Each number is 128 + 32 x the weight over its row's rms, rounded and kept within 0 to 255. Layers, rows and columns count from 0. Numbers have three digits each. The size before them is the row's rms in percent of the matrix's.

# layer 6 MLP down (transposed), 512x128, rms 0.0842, rows 177-226, columns 0-63
104:158113114138110148155105117111154168147129168151130139146161128064131109161108080139185114180117147142108149179160075087132122130155134090143102094135098113170102149108126091109199121099112151
098:197122137126122106176127112076119120174164101086176160059186147108142142154127132142131135140122109109081140127142109131137174063129138115137110222056158119128088145111083110170164172155146088
090:126067104112144089079169092076153067135121112118119121133105158095151176127196124176119125101147076141147134138106082108157131085107144126116166104136148077174130110143159029084130161125205092
096:150103110089092101111163124114135082149116145100096138144113152135141101168089082136135086118120163179125093129190159067110066108106147166171128189173105122094094151143198143132132152148104135
099:135097110166097139056148106163119137123141153121116111106168137093115101158116152152147086150132132118090080110086100157191170147106109112145161155060105164105180107095212132139144177094097131
097:168101106154113051168143120118218119133148080143089119193092147118130102057143062160116107105185125084119155142116154087092120094182139125130113122189157105126147108121156135087137155149178092
087:187057105146119137142159099138141150122125131172119083107092072145122154104139143065126140060194097065131138132161174127136142143146085144154174114120193096074095113148150134139107159109069087
086:111092081145159173118074088077152115103137143122129141135117179072150090107072092124150180178132137143131116075188056145099134153197124136162130128095151114104176110151110118088079105172170099
099:129091114130130112141115085094137130087173150115124154130162202094110106111099129157166135147127130134126106065145101100182204085071154159102126115108130125164065027131167152135140180102132097
098:137130170105104119119141198096112140100126126148077092121137087144090167137106165081122163150142135142122081099126144124126112108116139139164123153163127159125067103171107117104212128110161083
105:103149114147116158116121141079129125099071069099111083191117142120110153097116149057059099108166200138178111101151085111146103087123158118126109159147119204167110147161135111187119110071164127
087:098141123106137140112159146119158085095132172093072105184064136151120190126140151038128155109114167093210078172099163126179115129123132067140123086098120137090125112139156121101113121167170165
098:105056150075136067193114071094138064144119124114115133156151085166064159134113157127121082122138203142127135101131127121135126105146122134073162105205097179100112130147100138157108096169176103
113:127087148134101109165148136047123113138137152129090092181136131125084131100121134112156110127083128150085157184113125147090165146138139116077077104144149066078135168148129177142144115128119079
101:185173116099183165142115132115131178186203114091063137056107091091087191147174160068131139104090078143082163186132168149108146133141116106099164132143111142137051142156155116079167090138157137
095:137124120119142115119124174095139157073116102079153143169071126180148142031156101168106128103159165142104125097149120140129088161195149121158132170091127196092113107101113149106121107097135167
095:091077084115055080130146167125128128104084168120149102168160106111129191088133050156096140170118131093149133120129169161115200120127132141142142143090077126128160123166121141104131155074203059
098:214062108121133102112154018138103222134095164131071113134101186141120115135157118140131126135114182146137152108142198152118178101125135096119078165114103116124184111166155121180124138098154082
103:156119145132118116173041060162120087107164110154130162090140104070174161140142136133093133165147163142124160048114078158126087108081120148121111164165126131141063139102137101111126134162147149
098:103111157122072169126107091155142117208183155101160140111162089121107105069135151153110105177117096126154141141121027091089178128129113096138132126154146136120087189074084147133073151140085129
105:170112147076119112131135131166076138121103076185102131130113148121049147100168074078126117128102182149175131122119152175145154133133133154110090135109147154100149169169149159145153097104175150
101:120091107109102077137162138109094116127080199143106153136116158162178147141163008162111173138135093112103130163133170144099166139162129143073127119152103136147132104105182173135109176126100152
106:172151127155171157089183120119135124135138105146077144131170163113170111158142097088188108116116098139085153118185144101173187129129095180112121145110116153108135128110144080108104106126161162
103:094081134057135101134136086134169190139181165155109091157145102135144082153126174177115088179103154149142184098153132088155135107105064111132066147108104103156186153084140137150088076103157156
099:159104173117088089155140077096139141119141117069132120148126096175151087107134131083078123122115090075097177152146126144162083169084189108111118105116178135081074123116117161094223107154084152
093:152069095084136131155113072109115139099112197132095143111096170129152063150142124090152131135158189155119121110113113132114111083130102156108063141182122103179126128128143117129136164110110146
097:160096168187127109157123168097141061117108153105211143107145136102130137084109140104105108154108189082102116103139097147115083168061141163114084167059125110073084091128112094126146156145100098
106:067111072103104158105138121149076115096152094128174122145132162124161140130101084158141129149084114161080107078187091174132172114164116182111157098132205174117140197097140117098118132068091082
093:170193120060149163072059128119101142106148202131203140110159168087150089182124174132181137166113107151079056109157135086132097136147126119092081099109115132137146117167133140161146149102141116
110:192115101062153127069177144161148120195107123123088144108162137108139180113152088132098135122111156112130079123118169137111126055094104098150101114149127120116088142140088134130122158116112166
104:163104151115098090154151144172118039166116107104135188180071154112188087124146084174109090116166108158131124105082100110097230119132156146066090130085144108140185148100146144122100115163138136
104:176111050083151068109151122166129089161169090128102148138152125113083122128126156099111110119049150154140120077129123097101124077172161100133161081204133156105143096100180108144109183192168053
103:102145152130145165193121105103117086135154142104158127150156125112134169147097132075150115165157142083071068172123111131124165113135059136137110089142058157125097082108123153174130139109150090
101:118092158193099128192147132043129069098089152116177148144110152142115105111152138076105106114129144121160098103109073091119092104108115148137136159118115175126076060062179192160112088157137133
106:095095136151142163159178179083074098140114146174158106082159096167130133158114137183152098165086090144158117115167079106144123122120164127096066131040158126141145091127181118150117128165119104
091:120061127164082123130143113151129168111167174131108124115136132137127092096110093095115142164079167093131145150186111131144156165112089161151090124118085132123148085125171156087175167114226116
102:107130142178077131140098121040132107184150119148130175137146128125109195153107117111171102126108105108151136151169133110160134138146188085145140119077095200125110138147145031169151133176090074
103:172034104114137109117102133120137153122135146123054089164162138126084170160125106085098123123111135067167152095119132153107061115155119064118201112137210137157156116087156087111123165144137126
098:136138076138151134130126102112138076154089138118166109169171074130147139157099138117124104192124112108178122132167103104170133135078151096165077178162153174145128083132133116146100159159096058
102:139133118062131132176144112083126176158107141091143129167141161116123083113148100189130137104125171109154103084114097139180159131102186114179111173092102187185162138149138103092044159174099109
104:203135113079159115103105098135082126143162162129129084135097145083122138119126143046141094159140156127128139140188090145156147128153097089159169116125154139168152114148106097146164167088150102
106:116092117111139085099127157094180109125136133115179177119126121188140187146169165146100165059160158101070143146096122090132142092143118134157149134143136089100125104141088134120147129131165156
084:123077113152124111133169088132105112144109147120132173130117084124161151158129119111131108088158147122064195165158114147127093177169123123182166186046154116093063130076090122109139061125186121
108:094122163062111154147140113054124075141198143087181080114132173114120163113133168118153104113106164091137060150117109135132091116150142120141154115135126133149157150158220075100103130128148106
095:141055125166147137126134156115097154073097101115119137157120146173125145107196070185143165191124097165163143124128101128152071102096134074086134091085086110054129137172183109160158088152120140
108:065094106091102190171121139071179071179123110128119138142127114075145209057099106128113148095175140115149168117143111093132159133126139120165117110183120119170110157118125112082115112171143165
097:123097159153122086145021025129150145185143156109145155136193126073157125114067047147147085162093082126144115154162083157087172104131109139151130167119153151154159122141073122120081136122144095
105:141122116100118154114100169123181148054141072086117157116171160082185153146136111163136145148139149132095102123118081152159124161138136138124094173140155109100159082112070148100068032111141156
090:126142088079145132123109119091113151103160096149072099131123114147078143156171142144141180070095114119129156080056149113111144114136179112178166097146160100116117136208071106117169137105161137
110:118093173146130133082056116145121177137125148176154112144130095126113126108098125137138137126183125137120070100061125119102149138141126154110127133176104107095137139119162123115059089109129134
# layer 6 MLP up, 512x128, rms 0.0875, rows 178-227, columns 0-63
090:167156164131091114119108059164142142183125126145099142173138094117119092165191155127123093129115142197132089090105107135100172135141222145155152126147069186070096129075112085139089091152078119
090:090118152169084140174091119171063146142091121164116138225084047136160154105121131171164187136114137146099142111154117131125125145131122100148153108117186114145098103196166169102161142144112138
092:138155159152153176116106039147081166153087138120145069116197128136071120186179191133166174081162104116091114141124173144084157152145155099122105142116086128101131121150117132181164136175110113
101:147118139079154144149059127141133136154142076189088112138124130125166099131113120174148172154117120098159081133121150147162051106134135120151086086085098095133093113093131133109077087121162143
093:117074150142114109179117199207112145148082125116053105115117125143134106078153149119147140084113133082146122171154129158125133160116127150113116138173113151037104119092096127092076148118154125
084:114092161176032094147122145143145100173096126110139115198109131111094080118152140110102091137039092099169141130150106138119095174129104128107094115150175165078159144088113145101124135073107162
081:081099150135138153185132152111075124149157161168145133108161117110085124174128142161147144067135086094061160120164117156176167160096172174105136100138099155077092147124146097100071125151154167
096:115158171145069089189112135066120184154132080169114131153148106132141090076139135115188096101134158080056093166165112101101171158132146147131114142131158180149097137160129071126077113112095155
097:135121143117160149118064112133140135141124139172167105117062201067086135179232136089162134097156081111134139108132186173121118101151101060114132126173158076139115197114152098173097163125111139
107:121120138103086117145125113149128151175099109155143093137132097104092123143156138141185100081142085168120099130106129166090085170105171080165084010174128143086157105184157129070166133152097096
088:152103124097121143126078174136169140137114131138105065143174089125059163141146163126145179118139021147086134182095111146165107154123114125159158119134081087139106166068146096147110133067090135
095:138137156135130082121089161176130148169155126113188102108108107130038136134155123135079117085169119108119116141118131119156157115159134131149142125120169150120140164077137108168083155117056127
115:125111181094129045134118137132148177211067064129132084114101157098132162178126139129218167092124135176122146161105134192027149167095121094140104126121093154136125166184099163154091091120153168
102:137037184067132108117099181096094126124098084165089124106068119039128144135107145120154193118107126093177130105158132192103134141107170127145155130144140183128141168173115143083124101097174113
090:103188142143132078120114134154095178129050132153133092136089176105171168098124163168114166109160116136187096161126184135110180134122123182121112127173194146091133105120116060091111143124141143
096:051134139131140135160131111131144134156051116159151129155132109140143136120169147164158169090097125144144072082126156115096113180154142129176122139125124116150138211127082125177110163071058140
094:091100182150112140171154122106154118127163130135130082139128114130102126156161085130153107142092058114118141187101114171115092142161134118125134085143051121143116159158155088141128171112056156
098:117127135159141111121104116190111177103131143110158116138125110132071073121072156127158152086175072191127098112079161105157091096135169136127089101133141136112127117134103118140057150133082169
094:027101189163126079121063155129168153138142113102123114156078123157126148203164133083186146116105088130087139155082131121143156087101135060148132091140119145137129157122147061129133130115189126
106:068153163152086158153117158105117170120106146145118121097137151102106155094164161129199145133171089141121094173134169167051145114151129141107120128081107111137092113100166131159146077136123169
106:140170149042149166171082077107160148131118098148174082091134168138138205135133156133145156144128126151130114120091141133142170128157156072132154150141088127113099147152164134147116170072087121
107:094098171052096141138096148118108174172148147152176116164123126181081142085152134095152185160133110100106135146114133102114098182131152138130143163112086104074084197125144121115098175158118171
100:125189186168132134149109103150149151143105132162093069135097109147162137195191166153133101128143115152103160114097157125182131142149205098125114119095135094079091115115121071099148144161064127
100:082120210137125145124092140172110125168136079103170103138101126135134149171103148137118126145102115114122144131160135154110114192134139100073111100163095149106176110120130092193131195163104109
092:102179160140070148105146145137122158105126140159157126168139094117135142153151181111183126056135077093117124141129152084109202119130163142092148157128141098147105140095164181134131103117082127
100:094153111098146187202122171138117188151141115132065120135094153101133165146148156112132131168144153145118099152106135118087119179117097118091073128133159165116133143122102027161083118104109146
104:124159112174112123195090166124154157134115135110107082163121160102103116118113174077151133147122064198175081128106207100093197117153107163153119114100156138157089106138124118154060132084133094
091:071180139144099144162098083155153125135144117073118095187112074123116102159100176114171155119133079190125142159136214148143139142113140153082153113132140173098119192108144136147111146096123149
111:116137135134088112125042151113104216120145090201104100115147053151149149139122126114156145109212136154187091111133164120131138145126135110117118092120159115115143095121190101071157194166110135
101:049063145136158108171101138104124143107121163107157078108099172134139163093120109150086150125129116157153118125134123159024092119096180084152153123126121149116149096139147129148104143203129124
106:151136145106070074129076143186089155174115106176134085143088114116106187108097135122216111116147151124110159172128099090140109137195149121177088137124065127142055128139126172142116110111120170
105:091162197163118129131101143089103144147187105117060141083094100131132199101157135132175147070155135090138097145106162196128069117117095166089164129119107164160150074118121100117139175110105145
101:071171134107188109166122094172100139116143148112118124122089104170104136134142146141116135141165076126123101143067126197124189152162114058162164171130143071144160117160133119091108117169101229
103:137079102101110113135139113130150097125111051134128042122057110162093180142127139131136140158114090159094149149074186145127086140155163118140119134126115084131149108132147162101100137200097108
091:157206149067144174122092088082155146146143096070151114155170113096094121083144135110166173071162102163098179180159125095106151146104124108139120151145076138090088094116149134154126141091067161
103:109210194149089054127115180113096163106127177203155086159114165142146146100214137084150121084141144124107085154103152125071152187114179139156134060120152139142163131160120127132101134128170158
106:066123124101154103151117187158124137146128120122151124133126078112096093083151201109141161139155103184153099125099136162128139199101124125133146103149047164076091159132116105150092144092147139
102:139139157138138099128121087153107117191144091115134122146131140129104123079180187101115110090187052179103100136126195156094114185116171126154095120125140093133163116154171098103140054104123148
098:102132151110125088173083137068101137139155096131106091116184170112169137122127091102061151174137126091179106142131154126102161105138160177130151131181106100102127132081205125120102107097127114
100:047155196145096143188112162154095074122157127148119096163172071167094154128140153148166118116111153126152156136173138120101126159094096094180112151138123116147029066110112145130142145139094166
109:094156102139148139153107126133125164191151082096140081149129114066157120099136163139125134127151082130124126168092135210105047164132122102136111102150173134109096129139115102158107155119092118
087:144113125102153082112103145139158176113104118189076085151104120170209100112142141140186177043104108091119087127121133124123137081094129099116063133128127119161125148186148144162118141161176117
106:058091108073154133133096125128143101131168072109149072176150134126103086134176161201118112101158106104126120165133163138117104088070104102160103092197175121135158157177120130135174137130104184
096:119106158083110134140080086166125112143176079068130111156139149119128169141081145138176155095114101140135116145098101160100157115174146131248151131105093097055103148127142118180054132082106144
107:142128158121128085096110152116148144129113172235113105135097069152121107133186142165129137155204115084123163167132141161097138088105097098153160138124185160137110160133133132114129125138141127
095:145124114083138136124102143131159163120075091069146123167124141070162123172148155144122177103105098155099079096149141150096209123192109137156178144155122091087120181138124105169063117112098122
108:097154122142098114164132173126096132153086168110154114161099073138126127178199155074189109115154101155116069112129127144125066105106132144185094078104142126071159133188153115091094131103061119
086:132134123094174128138075136129116168196092071157159136173074128077110098176160182155075107123147170167091143130102133127134180168120151082135165090184109113140109140117176105115140089193106123
109:055113100126172138111132133128172095114132095110155093125116096145104141183115149134170136129120124148112152159053137150079079097165128124128147085151145141119084186159112132114117122111145106
106:081109145130115088113129120165148137125101129195103091163127118092134167208142178195069146112052159149181106133149130128112103164149139142101093164158088076116155169090142126138104119163083112